{
  "n_layer": 24,
  "n_kv_head": 1,
  "activation": "swiglu",
  "norm_eps": 1e-05,
  "tie_embeddings": false,
  "init_std_qkv": 0.0347,
  "init_std_o": 0.00501,
  "init_std_up": 0.0347,
  "optimizer": "adamw",
  "beta2": 0.95,
  "schedule": "wsd",
  "batch_tokens": 16384,
  "doc_mask": true
}
Each number is 500 + 50 x the weight over its row's rms, rounded and kept within 0 to 999. Layers, rows and columns count from 0. Numbers have three digits each. The size before them is the row's rms in percent of the matrix's.

# layer 16 MLP down (transposed), 320x128, rms 0.122, rows 3-19, columns 0-127
098:555439475416450547545520551441496507426564442490484548496473504523531509554465509573467561574499544456564483525500477514494504546427547576505552473484389529532508472479642456507543505460473529537480549448525487570447522403538507375468598444501445410600550490612489435573519560470448564506542510496497550412493510483457422503450506452457555464553410499421522509502524477486447484390561
097:480511574385450422498431450524463544479442473516432490533464515436577552424449464532530494532450467471550560505444405546550443545447526525568505488450588433541459542524508491462531429452610495556440601511454469519512495512538499472546454455474449473465585489528537510481525406537486478518481402435392514506489585579417549426543463473486433411536480515455559534393505493456529555460569
100:466517501507408503426465417426556525535442525480591570467506480407399551470465511555548545453558536533480507477519545411486550564584531439461524489344507455508434502455566448569482507489540521498582504539522408452453507536386506521568454515518495447505523574557535505564524523587516581432543538557620546403475506524588489533543513511499516502554571539475457483500547493458453542541505
099:507468519514529422417508558551509448523466446622493468436478567453611564558477542486497543511627500515408491472504565634526479480456492541529539476446545484535472552490550508506460452542576522550485437472600454482505562471481503551572457434541617488498486575530476620466489461455512479534488489597576463576492480445378424449452498514485523569519508448471495530500506491549541542515410
097:520455594523501406371538467490477476457464482496425481402480570537530429469424425395477492497445429483504514460468495441475476423519431525538533541508413501558451537498476535524448473578446531553463462412482568454585536527484514457454550431558453462479542534474494402525516518537467468451444447508608576449550513518519462537391624530465503518542495432541543470472603467542519529555487
099:498493396533417568547528477529581554511438558421545450536458559459481440553469444561589464530409433477474456514485555517485430567430504540488545542544566560510425459521414490501471515548488521521504501502508459446580544449488414480551438501551427453461567502466509549466509391444629494502478437471443525459499533444516494467466470533432448445467534424572579548421474453481525415465596
091:478604526533589520449454523543472439540423489567462547565484367503471499406523518418461497508443510516407448470458518551482457466431573489561594585505555517563556498483535455429488454563559441546453610509530517521536449593569576539539524493355480473544501451417535512481504509466451444511420464518611486463464462550554465462531418497449514451464514504511463498458505467512538471531547
099:486428580437543385481504478379595475478523511512408502426472482478571427457503507414528573510595509565460515511529544497493523563503473566506524474457461503495493518444512494483456498574528498508480494477605517428535540457485544442403533460490438563569492455567448519514519417582428527513520518589576550452463465454509504538520497608568485414476527520474509388567516607498493607463525
104:422461346469392507465516454557596440491471415471478558449510551450514521538519502375532498505489440514446500557478563490572453468483493625526502468437505477523488590519528552472455496442459528503529530433535444549483483473513499545476572481480499514390555522673458422549563572536557508515569499505524513498454523535523458476468476432556429562519477451533488409506554504528429534469444
100:504619496491495486537541524507432495564553438450475562396566520475547491382401484468585466395536506478411450596486481504433494569459500475456479513478503519511480529539579630504497505520528528447507611574499449593486483370508506538521511479541451571500573488536519548544460528553497545508506461465479411552536519474464566416518509493461512584426557568569472538451529492507493595515528
105:496610539458523477526624503574424493494521563542523459482489559461504404446421568520443543452477495352446484426510488477559500455534446537530519454565475487462489368547585431470522463506453418538458464538459482537483527396555481540487490396487481408568597502534460574570507483531466487496536469469482475510535477513586563441581548412551462529437532523500424496521492464496501478445499
098:480485513482527477655480509512566512496492457439526591643573486474528495536535470591390472445535457505546524533461558532499510618478523375517466517595422457501519545459379522491533469365517549491580502467436499536480461476506458548481546521416538452520482538506487473510554523436495481461519535578510486494546442505536528490528526464533478549552509505621487467510542413608520488575508
097:488524427470541471563581455552451546458545486494470482549572580454536575502529524474517526475477418546504395538544466551565403478556531525541543438491409536539581484511361498424605539434457478469568547511514525495475446475558468582448584468568508551444564577530563518540584423564542477477423455453390450530591456468463526501482496496505483535513477503462465488512532509491552469591443
101:504495520530536448555548498495471361477474513521432540565510539544499448528524560460472523605412399548584497499553434505409468470568465406571526504497560519469472528517452583514498525498556530490421526532527494520453447480482507540502476481448415456462579558409488605431572510509530532485440481530468506587461421524564515467443548468453468515440410599449566480555594507544500531387490
095:403452532494518475466518505548463429446535469549552382465530494573486514608497543467495552473502557466455532521485461486547497552524459522549507452503507428552543434459439506498432549518482556438442526506486463429558489426512570522392485492503476518481537518419435489470446500448509580549584505467475473470617432575583516505485555595522508611427415324542519488524577521493479520536455
103:531512538469486481457531478541441532503522472484532495472418496485523475513572463498533569534525463473444467535547444532531506537542514557528485495560561492536505415439471448543546552531482473524525512517492646516420403499542542560451479465447456491461487366444480514566513538375576617515486510526611501475424450506560480551431474518594528481500583547510474618533478527659580473485559
092:478559540502445542554442488462507484456423453459542608556471526526530506497471430576506478608484560457523427385561501439474538571557531507464540481554519508557460461535500591560380523439526544461505477470500458463478513541494500505477624566503431514560471519550488432589528518498408413498531409479449438471476420491491463495397461484504551512516506499504495552555607466592522458410580
# layer 16 MLP gate, 320x128, rms 0.137, rows 4-20, columns 0-127
102:536396568388480524471510566510483421485477466552494397545535486454583464429450471481527488554518512595500466442499480499564429454389579532525430533549499574525457589525457455431454504518466435502397546507434410512539533579493418485478532603425497537541555526516505564475505490431370506469447463459474484519530461484505452481546506534499476468478547443477472541541493448504483646543537
101:546483506472554493461556440487549544543527471589534430574497462435473603470505461574508540493506549528481494484401618493596588498513589438469547461522503438445516492513526474596512596483448495476584493468486483544465525499401539402416487494503524489596471414472534552549454471558540560520465613559528530453491468518509518555502442491493579460562581569557413488502431435506435543530459
100:516410505408448502443574496491543463482452435530549422498547485505537455494555431589470576478559429418464483406522500531527460520481519426630518550530544463464468590538459557466601565548504521495573563506464562577503557619439564554451515534485482492597492482472507437572603463566482515450476485507507535443528455511455541412507466517462533605487457495517450484564548466538560479534548
097:563544570501506414456467577511479486500521454508543492420519461586592424485518480511543489471693457471501544514512549495547480514550521484503454488384501482513448579513477543530458462554513549470419471508597553389483529478475491537423509395469548508429556465479605469589589548537455485443539492452523557529406579484453494531501456475546515533531433420575504466453460510543492506554542
101:593476360484449505483496456515447531476511499413489412494583471513424463480483546461491523536524582504563498499458524455508521598488476575490477395365480496517576525497547500487579509506490409458580514447526522477518544557517533518523509466450548476550489429586594399528550461551371579565418481470474467526576572490493460577548517490536512512502476527457491503606531578500445497498432
087:512532392430501484511398599505548521455501521481391531664482540457469587604461507451408483423434503626506465426465471482484547564496522544430534503512486492583535561548544480486545446423487504482439483447476453529501462536541507513565545572547479496421424518591497510477534481433488519530406501560436505483555475531489523499549479473452498529442513539474546485512530471456485638504560
097:568467570451500537463576420523557443439521512544510545495510505570555438352485386438518497532585522547534524428540523581574588576450566578513492511467471498471479357502441622553527521474467443492431480563509533476517540506419565509441476486516521494530537484469517412468551484601489483510461516473541527505490523557484517523477457498593580493477532520624533492587489541477451469495536
102:539425604444482504450541475532516506449476527534497516564509476512587389494485465514488486541542468550517464438570491464540474538405580507495467600483540543409544504534380524449489574518544547498551464565403484482569561551565516500522483534440581461484620509420508439539405478555392409463440459450532551503482491497488453504469477588477478427526559457561476543531474599537470541556482
102:488490468507465492495515455420522482483429443511439439483493369524623584534493521470511511440443395575536441379591550551496432507483435511491525562550459648425473499614482532508472479553479519584443581514466500524556494446562523475525459530431521474534584495438518455565548481535532546459459423430528530486522544507479560503420523461494550566473508539565519487492436470434532574523480
113:587427518454541520501590535408532523456462545529581542496500463501547467430440467462404493514506454507480513504490562538489482483369412435486422537562424510453507518400500407445485437567492553454510445498456595501504521472568509361499494563445412513553509480468433557518573435574555499504467416518407493496478525506464435479559507483469456516518466390525439541485514541538419515528561
096:478523471518523475577509528386593518499467508515508581569511450462540588490494600491450457484545479471502475586427558498406536527495432505494505445506496411495542467524559538488560500550505544557492518430446549527580542460444521485472516472414479517490493514578534503455423458528497478414589503566430511425575483463436532481547514460507411537424546454456356525561646470541428472511560
097:505471602501475507484549514536501497502511469501541507506536560548477534550508517522545476451480518419502456505462426402559542531427495524498447500500491462473586501432393648608398576480410538532575454490528526617491509437498509523416493508482553454523475481512501497410462516423521570591547481370524511561520599551491420438457484465506533470523528456458547527486400537594488497474562
103:423539457455487444518619499475489473504465486517613539497541427547538551516500480455537510529462539505515407431572518448443532441424446576467480407455492495443571455527534466496539574539503425576465524491588536539569564485489489419550457448400472567469595500542443533510446502478495540482533359457592467382522482570539443494495516513583523479494456525442463443459515499505551599514491
095:552445489560508469401534464382447479484538467516491443455613433534498455476530545510523497476519564560434473507573474514553571543500508539522405539542470520503546454516436486500445515565493485529549481504512548458439543523491467502398420441449541527473585547457450364440438457570361525515508598464442599489483496439425477486483464543479525516365444509551476483463571479551547511465511
100:510577508345536486474590518457559557511461549537479511463532436492510398549562461546561530473507484497526540557502547434585582381504440501460527443509455593460586545542465510570433405582501528509547524372448478566532480452417530452437520491471559512486496519572515530482407486586484530492540468396485480530461593514445420507474473503467450560545496536469453491567521489510548512498515
101:508498468509450525438615563342465462516532495493469452533443398525561525586504536424517519514568393533387481479459447506489442508528519501464559572489480588462590516464448481517445524571547590543494513540500576501594574535622501493503506510458477471450600425476442516539489468522475507515556462510544585565478502494471427427454461496404481491487504523485498468493524588533474464405501
094:565527585513464536566554471517596457540509464569499529455591451436601547527460525508472445466511506439454480438515535546575449633486528490510554462423489505448552485561409542503493536495468488409567439459555469509472333434470485466493475479473634508500496507393467426511543520586482481418529475499445512450440432543416430513436426534484509531513448467498509513499441540539506487500538
# layer 16 MLP up, 320x128, rms 0.126, rows 4-20, columns 0-127
101:494506547544430467471516414483516503456546474474477489548503493572512477500540550538425399416522499512482526559560558522452480524424463418536486480421571496518417453651544550531455541469429512556529487497536487469487418488480550455504361484497632500541476512473539518492579495514511453558599537520545511467543494491446405516509493603537544486502502594508498455535602589501380488424472
105:467495490471492495505573493439446536485453597448449449345380479532517443420535468427566588510560527495495576431525498555433437501485487522435556567580516456471481473428482403496587502536461566449491509467493547511449508581451477494473466556498563612534552493480517431443596487483524530543384501489476477556487548543478476511503486494474538433457592544564445455391552553500505474489507
096:522428542589569479442535496436460421510480448515387462591577467482456510459455483543460553509368553574564527567430586560562512506543522529458526523547475560571525528480602497477443491459543620533440540515485558488517461474549414482514474478488465524466464549555509554487548562521489495542512565587476463598466422480572507476505430421506472552480526414402511490591469497473533500467446
095:586440504564460560480498506515548543460520520601537538598408515475391451484428531485454490561471506554505602461450619498555544529434464475567508573432488429529533447411478559462507419523436495477420513576600539485447485495466528458484548530485529502548508542523530428565406491500575417501449468503430478439530476493450458495457508513450540553476455458519586535389486488480543404535455
096:502422480507535482467454478523499390465497602521467508407429530425464482558551505446474449495559454485523523490433563562483435437455516470450554511530509392481514481372542518520386567494498518420454484416510508415499539574593525510398549459514434488469560532501450534393543481634504444474501547540524517475565482503528512583527510478496473486518444456518491479623475559510431532524419
089:492519521560448498484483522528453552428530449494569528496504468395550463561499530461566586519498471443536535497470582457450584547602465466463436425508558546431423447467506487534481528508426471504542374534517480408566507538434486424627571509452512519478599492537458442532491542546498595437583590528425513491495512481437470430420523564517493501495539578488556441472474466526418494577488
091:471462524490487493419439541449553465511488457563519387503471461560467500649448530532434499483429514504525446526521550481435472404543482418583453483466528512449491531465535409460469461574512480486505456406472594486505450550491517392423578362502471500538436464594498495505549496499515588454516512565493541476488440510529449599467449494489496457551486485469476577456495522531594612435535
108:496553428504470581545585496499462518545490460418523528463438508434481463447500516576531514479422483473522504485534527423471465459439429530508522423511496451589584417519549424450534505476405508426502460436505404462542415450568455463454505509520571582438448502525577509519509502471651542494495545490546475587488495511568510470453462491448539556497487472558326536558512585538466434512512
106:499481590558491504491461404485614601456533541520414513463519534638546447478465458449478487494522479553511521509480460543520468503489476407436507519470516497480529530545421536471430583488473501442473502446440474567521534486509568413518519583498438539536369557470558481403497505448484438442406474484474486550494525514451453511460496407461560425433461493584414576551566556554408510538504
108:541562529471502467491497516466520413393454519447513531564524465436507539624506500473485513505538512420514365471426529478502537553484401509394551559612510478579496459557507482549509458513564494457485549461419499511518489495543514598521514525469570499489452404490480552428499564413421417531565531531480567493482451453510583428480439508553529467438522453563456539587420460531468514518602
100:485494453549582490461575543482354495497540544542520445444438514401474378460470479496453565591453524466469554459564414476540429400411546469517403535487459549567506487422501544545561515526476485506445541466490544487475446535446540457524499498539458501527503493471482512497459500474452590546448520482489501518439467516510565520552537557497481477544440474485551444417425621345541530454441
097:574498529572517450464578508491450448401509583441543423546599464467439451562488470471508453460488665512399502372501492479495503460487567463456490582527594490482505435408548611588457474455487535518524488466500471541481535552483460524403538508521475558532494526587413463489467498521504541463521460526444404488522504498536402499429524481537528478570495475520425449454539490490456448437536
102:490410483514451466469517525492483533550481493475510475457502552501579470476461464446531522541587475494440549535432531465487463539457448580446601500403383443632482519468540489499494520530497527445403523418540529499530565436357461434582467555539559533428488491614541490591482527549569487548440503507472461479516524525509511445462449537445527484458408434571444439538539558521557539591495
099:487429559526491530609529487499512478529503432514486465535536479501521636454525544475511453525521530556506500478511563536566507513474472475656493484416493508489438394531478515578461520543456454487438561552534512457506474470474539468565526454411482492559505542421579511415528422374597478530537419429520524562509569537488382565526530544576520575499455593464556463507485505468514541418555
099:494440521537391512458453484447491505435504480452399452422513483591445486488474478494573461506536482556491457552485441459566469551438381546418520544543565499554518512478440493549456624498375552563559506519421484468551518528569551460506535548521518458543471506424425509532485479446504530550459477498496446654485460502529519564520476485505575428422568574462477600503463537562490427536514
093:586545501455568475551517494513503541623483520618482510459512498489485552566477556489461456460508504529531485580524636472354535521494435504563440489502496566523510444459557538431549492521391494442607484359470469540509474489555521374545516515463497517528476484485517579504521489537565453501584545514459489464535534531541565483522487449527477544605448486565402537525502559544440517503575
096:606483496524438540559406493532506492521538575544412489564585491485420491555451506573505473552447550510518441533477553527560562561518498479467498498497563448545540522559498475558496490502589509513581560437452545510455368414466475525480543550515553460542482447508479401495530518475496417494496498610487559381491560425598449434467475500435585588552470456524516480488446581548419543513505